Weights of a small transformer language model.
Architecture: LayerNorm before each block, no biases in attention or MLP, tied embeddings.
Training: a variant of Muon for these matrices, 1730M tokens.
Each number is 128 + 24 x the weight over the matrix's rms, rounded and kept within 0 to 255. Layers, rows and columns count from 0.

# layer 10 MLP down (transposed), 2560x640, rms 0.0568, rows 2089-2099, columns 512-575
[[105 101 127 155  73 106 151 138 181 102 167 136 139 104 142 131 103 130 125 124  79 133 116  94 142 116 141 145 154 120 145 131 133 164 112 198  88 116  69 135 146 120  43 143 132 127 107 174 166 149 144 141 103 124 117 139 147 122  88  87 141 159 100 121]
 [106 147 137 107 116 196 140 153  97 127 106 132 147 113 136 100 115 123 125 153 138  71 155 130 120 132 128 137  98 117 145 123 131 140 183 120 106  93 167 182 122 144  84 116 138 134 126 134 117 147  75 149 139 165 143 101 142 110 119  82 118 123 112 119]
 [138 136 101 151 161 122 126 110 104 174 160 106 139 112 110  72 101 167 121 165 104 108 140 138 125 128 165  99 138 161 113 100 156 104  85 153 113 171 167 124 141 160 151 114  97 183 113 177 100  95 125  97 145  88 120  90 139 134 119  94 149 129 148 137]
 [144 103 138 149 104 151 154 113 147 161 142 131 142 111  83  97 171 110 124 111 139 124 119 142 137 123 145 141 114 118 164 123 122 122  97 143 131 155 117 114 146 120 132 157 104 134 112 123 143 165 150 135 125 124 120 107  68 124 141 102 152 112 139 177]
 [124  94 102 170 145 110 119 122 171 130 120  95 144 143  97 158 129 143  88 173  87 142  98 165 110 162 140 129 116 149 145 126 145 144 127 133 175 142 109  81 148 130  94 113 117 126 122 141 170 146 130 110 105 113 143 143 180 137 117 114 143 120 148 145]
 [135 126 127  85 135  93 133 144 153 128 114  92 139  99 155  91 111 178  64 104 126 155 142 138 133 110 128 135 159 124  90 131  73 113 109  92 171 143 115 157 125 159 134 131 121 137 142 153 143 116 176 139 156 129 116 129 121 123 101 124 172 103 144 152]
 [114 127  91 140 138 106 140 108 168 119 130 124 139 162 105 127  86 103 104 147 125  87 134  91  92 167 101 170 121 140 143  97 119 132 129  90 155 135 124 151 144 116 121 117 151 123 140  92 102 151 123 114 119 118 120 109 169 155 133 119 104 175 122  96]
 [114 117 150 122 121  46 141 109 158 131 162 146 141 121 132 158 116 151 164 154 119 120 129 101 122 113 147 124 137 142  70 131 136 141 141 146 125 137 150 106 106 145 103 142 171 131 143 117 115 152 110 175 111  93 122 123 127 167 129 130 113 168 118 162]
 [149  93 134 206  94 100 139  83 148 104 129 100 120 154 112 138 156  91  84 121 101 182 120 106 125  97 117 108 105 187 126 151 124 177 149 163 149 143 145 148 129 173 123 119 116 101 120 152 140 169 177 141 173 136 120 145  81 129 148  92  94 156 132 106]
 [116 145 143 168 132 108 130 102 139 117 136 126 122 166  99 115 121  97 182 156 128 111 145 129 107 114  97 143 166 110 150 135  95 119  89 143 127  94 113  98 132 104 125 122 107 127 120  96  93 111 129 108 164 120 130 152 125 176 132 163 151 115 126 143]
 [153 153 140 167 141 149 116 158 102 153 142 178 140 100 143 123 146  98 138 129 148 145 114  95 149 167 129 127 110 132 100 119 117 103 164 109  99 160 123 122 157 145 147  50 112 140 117 112  99 138 127 106 163 107 158 129 128 126 132 113 110 139 124 117]]
# layer 10 MLP up, 2560x640, rms 0.052, rows 2090-2099, columns 512-575
[[111 118 120 152 124 166 131 149 122 103 152 116 114 158  66 154 140 117 114 120 127 184 105 157 172 149 134 140 155 159 142 164 103 159 131 113 140 149 199 152 127 150 100 134 128 107 118 153 148 120 112  92 109 140 120  91 117 147  95 159 128 153 129 120]
 [166 125 168 129 144 131 102 162 132 121 115 111 111 140  97  88 132  95 137 120 117 128 125  93 144 124  82 116 156 158 162 122 153 126 114 118 103 144 155  95 115 137 118  98 168  94  82 148  93 138 150 106 149 174 118 140 126 137  90 146 168 154 147 158]
 [166 154  94 151 108 123 167 194 134 128 138 118 134 135  95 162 140 134 120 115 120 113 110 148 111 140 132 166 108 147 158 127 148 115 180  83  79 154 103 121 134 155 100 122 119  81 142 122 144  81 119 165 166 126 134 113  62 129 159 121 131 154 129 151]
 [128 133 114 135 139  71 123 103 130 136 124 161 152 138 148  99  89 151  98  94 126 122 116 147 125 140 154 113 144  76 148 112 119 148 151 118  77 134 155 150 124 110 129  92 112 150 162 171 138 105 123 156 112 122 101  86 126 186 161 114 139 172 133 131]
 [ 95 118 199  79 107 116  91 128 139 123 125 144 141 113  75  97 124 161 149 114 135 105 126  95 131 134 144 115 162 130 139  86 120 119 145 141 117 114 142 112 104 128  85 120 122 156  89 136  77 117  95 169 157 141 156 157 120 135 147  95 165 110 160 100]
 [166 150 110 107  98 135  91 129 114 121 146 103 112 133 142 118 127 191  98 130 127 152 144 131 107 121 171 134 141 110 164 132  92 139 111 181  98  85 146  85  68 140 160 151 135 141 107  98 124  95 118 116 122 107 112 140 100 113 115 103 143 138 112 192]
 [166 123 106 162 144 175 145 147 114 134 106 123 109 144 143 122 137 118 113  93 147 120 119 162 141 170 121 129 126 154 134 106 154 121 163 159 126 118 159 149 162 127 157 108 125 164 176 172 119 130 109 124 176 141 142 137 168  95 174 217 100 126 116  96]
 [192 157 138 163 155  99 150  80 122 150 154 116 132 138  84  85  99 145 120  67 154 154 129 142 142 126 131 146 123 124 142 154 140 127 117 131 147 114  86 115 109 130 144 122 109 102 153 112 138 140 143 171 167 150  91 139 104 137 131  98 146 137 126 119]
 [ 87 145 146 113 102 112 113 104 139 147  89 130 152 117 136  79 139 147 139  78 134  83 168 127 117 156 162 113 115 140  97 158 154  99 121  91 123 113 145 129 156 113  91 113 126 135 159 129 138 140 110 154  91 111 127 134 150  99  90 149 148 137 134 104]
 [124 130 132 150 139 128 136 128  96 128 137 133 134 113 139 129 111 123 123 151 152 168 140 107  85 155 116 107 157 138 183 123 108  69  99 140 178 126 111 118 147  75 100 135 122 149 140 124  95 105 191  99 131 114 122  98 149 137 145 154 102 171 150 104]]